Weights of a small transformer language model: MLP 768 tanh GELU.
Each number is 128 + 24 x the weight over its row's rms, rounded and kept within 0 to 255. Layers, rows and columns count from 0. Numbers have three digits each. The size before them is the row's rms in percent of the matrix's.

# down: layer 9 MLP down (transposed), 768x192, rms 0.0805, rows 458-504, columns 0-63
# up: layer 9 MLP up, 768x192, rms 0.157, rows 459-504, columns 0-63
down458 102:108151118112120132119106091081146173136133136169142106127122129146091140177132137123151127166181098141115088102135107128084100144116141124124096127105129123170115150136115124078110108127160131
up459 112:069166174121086109093133183150130110137127132112133116108141125137115169102155116146120121113125130140104129082104100145147118087135115130099127158114128099137145146078122138154133121077151153
down459 110:132125132115138127111131113118115141127107102111107144108132122125107160162155148177129160123122120092142105056143110125090132143157127110131092116115088129163107188145142145150119086135154149
up460 095:131168160090128138135118169146133112153165145091122124134157117114155136146116042116130090159152107132137124173118087150102135134155128103131157117113139141111180064146088087119139131108132157
down460 091:106132140172113141116124123131090098109103112140108137108079114119133120142159143159147175123109141151094181109119123110158145141122121126109108158116148184141146174112148136149108119166163132
up461 113:129112118124137107183185102139102119116115136113121129174122109125096148134127103165169110123083111102102157160118115146102135081177122130126140033139133078135174130107111074116113140126158098
down461 121:109112127108086165138150147163143110110111107124171100138128156145151124146137124133122117198124116121115169113099138127132157113143110142116107076189152124137104125081090115168111136131106142
up462 088:128167102142163160144127104141133138149140150128162154115124142085156111145145119110128124161137173146134093096095108116125130138158185120122123160089152081098181115064147137125142146126133082
down462 095:112105159134138112123152133113115124090134147068125110129135095124121120090111172174112134114137111123146159144137153144122123102104148108106134138140134178115106116128096161119112107136168148
up463 101:087106116122117170164129142119153116130099156125151147133108121115120122120125117099135177140104117157117112139114159138118107084157127135148161136113123177115153106138142138130131122139125129
down463 102:162162138133129105129139175129129142163122107151132097115118137135094122124142120124129097088133196112120131159134122114136129131145125157146115156101126118098139161100067139122118104090105143
up464 099:112150116137142141172094126131094116163133145113155145116091115125099135117139143106157133108088137138160096114183147075148105149116133139105147097145133113102108091136110107108113132151112102
down464 108:113113170081132184078151147116136143104118132156069122155171104123128114123123153171115167155141117135144158125085168155140111127146136121129074117084139128101116158148164128142136133137193127
up465 104:137131168085139144134140116133132137105129138122083153087145125147106118146110175146132115194138117106147142142116139122188116156112161123074145107088118139151102136088124083101075119144088130
down465 109:114111141109167129127154150091129098094112090133112145134145039097145113165086113105140126182130104106113142107073123135189085143140136110105101166132122121155127179138124137140148135109098118
up466 100:136135125099121115140121130134123145123117172176147160175133122099090130149143095142114141113087124137149153106158139136125117106121141121111153154174134091140165192077178124125133127123112067
down466 096:138076124145187107141105095149189172147104153127133114150152159128125149138106157091138120138084108151188134126147085109112135104131141157109123162126123155128136170122120110142120105139098099
up467 107:116114147106095070110124100172172140110129123124172131132125142142072146122124138096128123135102128122134092144146117092132161107103116110095135084114106093188133142145131203153133131162165125
down467 114:151134106107114120125109152167091100106134157103115110104113130137130125132117135111130148124121120168103171114124155125079144096107159068117128132137136116113087143120085155153177139140161140
up468 087:132165156154101095135116085105125118162122123161141097129134097126108130129117095141142125142107106121150150076130112102135128072149152093117178144133174102119160171157105112145117164156106094
down468 084:127113128112172126138098135165129116113110109109141199122144148133139086126085168119128152102129174152110153146139124119118181119119144144138130137118091177145116138111110151147091096124200153
up469 093:142159161167108165151118082125123129117125110132158118123146103149127134153087149122107153129112140147127099102121128156131124124119101120157129131182134099151125144143094140136121097121153135
down469 096:184076144123117115146103095168082161120114146140104128097138116113136113104134178129133139114111143156100140147123132145154116136094114112089169156092062126150175155101160093126136157100150112
up470 086:132152112146094132123104082126178170128122110137137111088140098133119106115067131108141133140116184097148106150128090110138173089137100104160106108127134115134125126121095179114149096127100141
down470 101:144104123115138114149132146131122105168156105104146114152112154128143087078121111137156146180125138180116158091153142165082103129070134110100156113167120105053171129103130144161115140128154093
up471 106:145152126092122114125150122128121106173126142123123148101132120109112143131143142106121100177074137101129112141144086149176152114110168105102145126120162167133121170173091145094129133069136147
down471 096:187126163108139124125101112106118121153146088139151144097165154117125138155141078129115133165170133161123114123136106158126107147101122138128120154100124124140045156107133119135102135122092149
up472 104:099132182109178174168115126139084130109134109124135149079119139097099105103101124092154148126131100162103129113076114147125080132112131113091115111065151114131087159123114138146163118136150153
down472 103:143153125080126154107127133101147132085116174142084135137119123152133113122114122112120104137145131149081119063085114145150114163115171112138134152134129130140085107124137103177115153149118124
up473 103:128129124132140125171170124140133124172144122108149099085136178137136125156138114063127104137125170120141140162121156099148104140114103171108094130106166092159106096121153151135105110116120125
down473 095:141102164141106052152116133117138088099105103086145121120106144152135151112150107095127150108148126122130087097139110168148138073127126154123098115112129113114094153119138158104118071120131119
up474 093:081144149138107166115122119121106104110157151136124107147162110159110143097088075102120120141108096155144145107154074123149152144137101115120120157139158083128151086129105148173143126097146127
down474 094:109116100127138125119107097104104134122144103168140115084148114133116090127146123130096162130118134090159113108117118137116128122089101139110146167119141118120146124111128099123152128103132131
up475 107:106148100104104127135123145133130140150123118109171074094135157117125077115130089160100106103140152146148126128129146125151114107108120119137074127097138131136150167144149156132091117088136118
down475 112:118103121139114145134160124179118144145114142143132087125125116111117163153135102150165142151147087140144164104111142134086134133160111088131134115178107120096098168102110146142125102131120140
up476 106:125124174146138085157104148107148127130175127069165116139138122158107106114112100141171100156121108171123049090146166111117148116126129119140083174105126151110098103110139120141141119136124126
down476 104:151130107137116115110134109140125151188143135094119115125133132133149134201120129139125112130167113098103125145098164130128104101134150136173178121098151156194130114106137119150065110121144137
up477 108:095145148140140126121103155132130147151144131107122108177154131105106060094094082138153102071153114135170113100120126109123124163165189142117116143117089095129128151133086168122149129101096092
down477 108:127159148122135068139127119087115174139132124154117169115093158152106119171126112132137164159111085106130104141120175140136098103117109147144129105087164112148125146164149118141102108100123131
up478 089:127154105098104130125134135117157133128114118118136132151122113141161079136131100158170165158151133154128140149132117132112128149122147129154111156130142157143115153112118145156114083114129129
down478 093:113109118172088124145112117141113121163134117153111111141120129117133148100150150097151071130116146124160132097166175104161111161118132131151111099099134155141054111139128136080118138145064144
up479 099:134145113146130143111147081116121132134113081123164110131152113115150098165097118151119121139116140088145086121091121090141118132137130159138154163128152113091114148134176117131138146125105105
down479 095:115111124148122121112110121164134126144085163132132116130110099141108119113144146097107095162142136146108164121121168145124103105144094110120159078153112129143154124171125169093107133121148115
up480 092:114133105138100136129118122131130112131118143146129102077124120088155151187105119108144093119132109115128151142156144100114113142114155089124141147148123110119111160129154141112087111143075115
down480 087:141156139100139121147138131108162170147160113156116127125148072127156079125095142141157116132093132158110140159109100146126132117115105122122095064156129176147132088134136121130117119114162162
up481 117:084132152102132097093120111072094122109143131123127144107121128093093112160142118145109110110174164143169127137146130134121126154118151167173142109137082079142105166121148105124117149108131093
down481 108:147054122098148120107114110149169135137117084112144124116134081129106145131092152194108112114127135111158176155111147145105149107094124136120110128171126150116101148110119116121174128104130099
up482 085:150139094100136099136127140082129072128119109105133153162132143172176154128148153156109106099128109144153164157124128111074137125124117141119169144117131138119121152157128142142141110108111129
down482 095:141099136133097171101105140109092110120108128109120143125133136123138142121146119104098142130122147139100120110142139115097091133132114174147129207095108111124104144143137108096099125156106124
up483 102:150156071145077135154141091105148177127150161120106134152123125122101118123128123153109086079129170104141079111138145142107104130112147117175169090123124124138101109141141164136113103148104084
down483 092:109124143077100172106084104138096145165135122173145124129121125135122113104177147111121138107076142118106152139118153136185130121147074180091147105127127143135119082135151128138142177149166102
up484 092:120168101092115096139111124121076092136170159111118153142107142109158159119148109108083096137124096126150155075150098156169088096127116147150131157141134133083140150115155162110091092092159085
down484 095:148100115141178136143115140089170103110098138102141117122115135127145083119161114137153125099123096107108118109110140144146132168118142113133121153157134092101160117176110119123178121138106128
up485 102:142122127131094091154108099196119158168143138170140121123123147152133094136139094110135123152115092077117100094114130114137061127129158111143130144112122162104128097101112108108131153165120153
down485 101:094101127141168093107147106114130105117086136102115162124149093175136137097170109125130118168126131145091144136152075108153114148142110150132112155112125097067169126106123137153133119153167106
up486 095:125146138110119119163090184160191091135141121115131120101174107116125128144112132133100153132077124137141095122132152114152116119109125122152118132090129175146094160140123150119132128126108132
down486 090:113131101158128150137149129116114120178154123160156078133096139142185128142115124131094144134129131099115119135110116122066135112159126142134145131133166107110145098072168146128110130100065158
up487 108:125206161093109129120159112121121150126140127104149128117198082090131130123111096144091100096156112152120113146157133154128136124144169149118142136091120084107138105111137163094108117154114128
down487 101:152127111128117127119121142097125108152133169165134163137072146122120164106136160110151157137147148110142104086104122118154114161119181094120103137146140160132112179185110129135124087114125133
up488 085:189118111127116158165119149139127126124123160098125125124171130145140132123156124132155149129130115103096132152078115087119110119123125106147174117176137128162170098163115072131154137127122107
down488 089:120143098153139198144120116147103125073110122092127154082126102126164100160105127149154126110120104149124097135091094138105134154100142144131168148121123111194080141140167174122089140125159123
up489 090:102158104122097118124107130170121109119105152095166155141126068128122158139164119084115149086128119151120097175150133155129126142132124125125119118114160077106135097111118158144137131149111099
down489 090:146112120128110143156172144127134138146186125145156091147109130150160124146117129129121091154150136120126121128129119138122160125151074179139138110114120136117172160125177127152116152112123150
up490 107:089125086127129130168096146136122155140137078083134126142145103159108160165096121155088125108077173133114115142142158159120133064135129133140137179128134113140127149136143128100136113123162165
down490 102:117121148108111134128072168124097135077150132145182109117125099139186144130138123129101164126099153073153125121113123100151115138137084164115089143122130112088115098129101112131154162126125143
up491 099:119118176081178130144089128095126133097124179138117164156090097103106148116139146064137105130090087104101144145120141125118158132162146131111159150119168151155137124116109110123117118123138098
down491 111:125166134080094084095119112100117112099098158163078129149126127120112127128125147087101144154153125161109142161095161135199129120114126124157121104121123119172145149154127082131171143154117098
up492 094:111113142116138114128118113135159143151143187131119156163095143156188098137174144163145126084130120117125165133140145098115127106118112109102174117109133137137152120116100141138145087151105102
down492 097:184172148134146123127148130122121088171090111175098143130131123094123146125121126114111134141155123118101086105112164142110098141131134176135130100117093089097154146149091144156094158144131175
up493 100:147125148113110116137139127131110171184143145106149098152110128106160129135103112161132155150124133149139136095122104138126166137137126112152136131118166122092140094141140123122125094098127154
down493 098:125156083142155089113137132129101116106146135120167137122137109098166099136152137124125088094149168129093137101131150117118150144095160112139088144083136098126136121113169134138074173133126098
up494 097:146108140152074092129169125099131131122139124130099123110119153090145127132122140145113133117108139108123141136099149147105105163115093107140156154186155154114131133102136099155159137084118133
down494 105:084145096097128108116131104129125159156098103095141075166140137150136165094111122135137157126123144150155120118129108087079148153127113159139098129083117119189198157124124167158130111124174157
up495 128:144141144106123114095128155112125152154139154128093112108096161130115150143132091165123099143135131131174125108149123122148116137137162103134118092114134114120114105125135162143112091116067108
down495 109:128091110157131163107126123105149152132151104129101120111101137141133138114143134137118125162123174112142142135105145170153109120104145105183131129140120130121116102119138147132133154150125111
up496 096:140142151117125136101151148109089164101127132136124131160137178139133116174143139175136165114142178135113148171152094139161128127125148129129129147131136103105104105156122105138125165104112141
down496 092:098108127191133122164108128180114144142144124112109087137141080134128159106121112131123096122118138130130126116126135118159132135100104079145133170126128161125124112144107143109133132132141139
up497 102:131156136113103111186096110153103099165123143122102114098118154141106152113129179142103181142132103098126146088130102083113127130113114103133142131181124149135104132137138130096141119075132146
down497 108:118148119097110159081143157153129127131097138099145183103129114132134129079154112105119109103118163055121167172136120131141105115123148095128147121151124143129137079134101127096135068147159103
up498 108:115163130117134144116148115111173120154106127090098127151084075134182162162061134149099155153134167130121125146125126142117130116162137150116114133108137110111124193115116121130088120081163128
down498 109:135122149084135126145119092168115098156083100079152132153135136159065191117121145076152111153148132098141159147128127109100102133127151139171116105188151124118103125136154137129143097144139090
up499 106:145096114158140149138119169089180093121143147135110093168122147065159095106168124154142138128107132087131153157126116092105114137139107106156132102135163103096104149114130098119155151132149097
down499 111:192116137097160122161151106134121137137141092141130151107150134104093138111126149161111120127119149113159173151131163170150114127138178060079115097126089139134077129094128123158128080155124102
up500 105:135061132139120112137094158134139177089116120119146107151107164142152152120091125142107141098188133111134123104125133110134125116129147149148104159079129138131122150115141132122130121111124151
down500 108:146100157117143108097134144075102132095114160099121134148112087138146144128097146102152156149137085077114118133133137133098141181092156120103080161127129131107138136123120147093148088167099132
up501 101:106147098133114101131091130149158164095103073126142122101133120125145099139159168175106129158176128128117128150120157098117080119118158208106131096103110138094150133143185090132139120147115117
down501 102:115124088090141139094115150129121117130129139126144125127084107122144118135114132123139092141135108137133123125129047142132126116096120082185150172155145144103051140115102149125156122154125139
up502 100:156106193175138113170124159087127129119119117105151148129133107108141125148117133124169134080121121105150123088146106113112120139128129137113125147117122101091121115149169163171136138128122149
down502 098:130138134132146126120108130093126117148156102139160117108103180100120103139159129129141120138151152139123133128161118087082120129087122155124094134083129137108104137163129120130102177145140160
up503 087:116164123143138140136170172123157124133147119104131151145122127102115165110137080112127121139152117131126116171135154139077099178091144108103136127113160093104130108110084117112100133140143126
down503 080:129111109154150142102071086125134109106171110125124109139146114164147115106115136160125140122142088113078131138116090079115148104101109124140115148135142131151079104086182124181112137107133115
up504 093:107130124116143098121195139113112142125169100118133115140127114151139134119110058135164149145139107086130172146103133090133116133166097143122112116180154096144126148095097100130122150123102127
down504 101:162123133132099139125082162123132111158122135109118142113123129075158100130125158149139134145137144122175085107173148160119081139078165114161146103073146192119077123149140144134151176111127133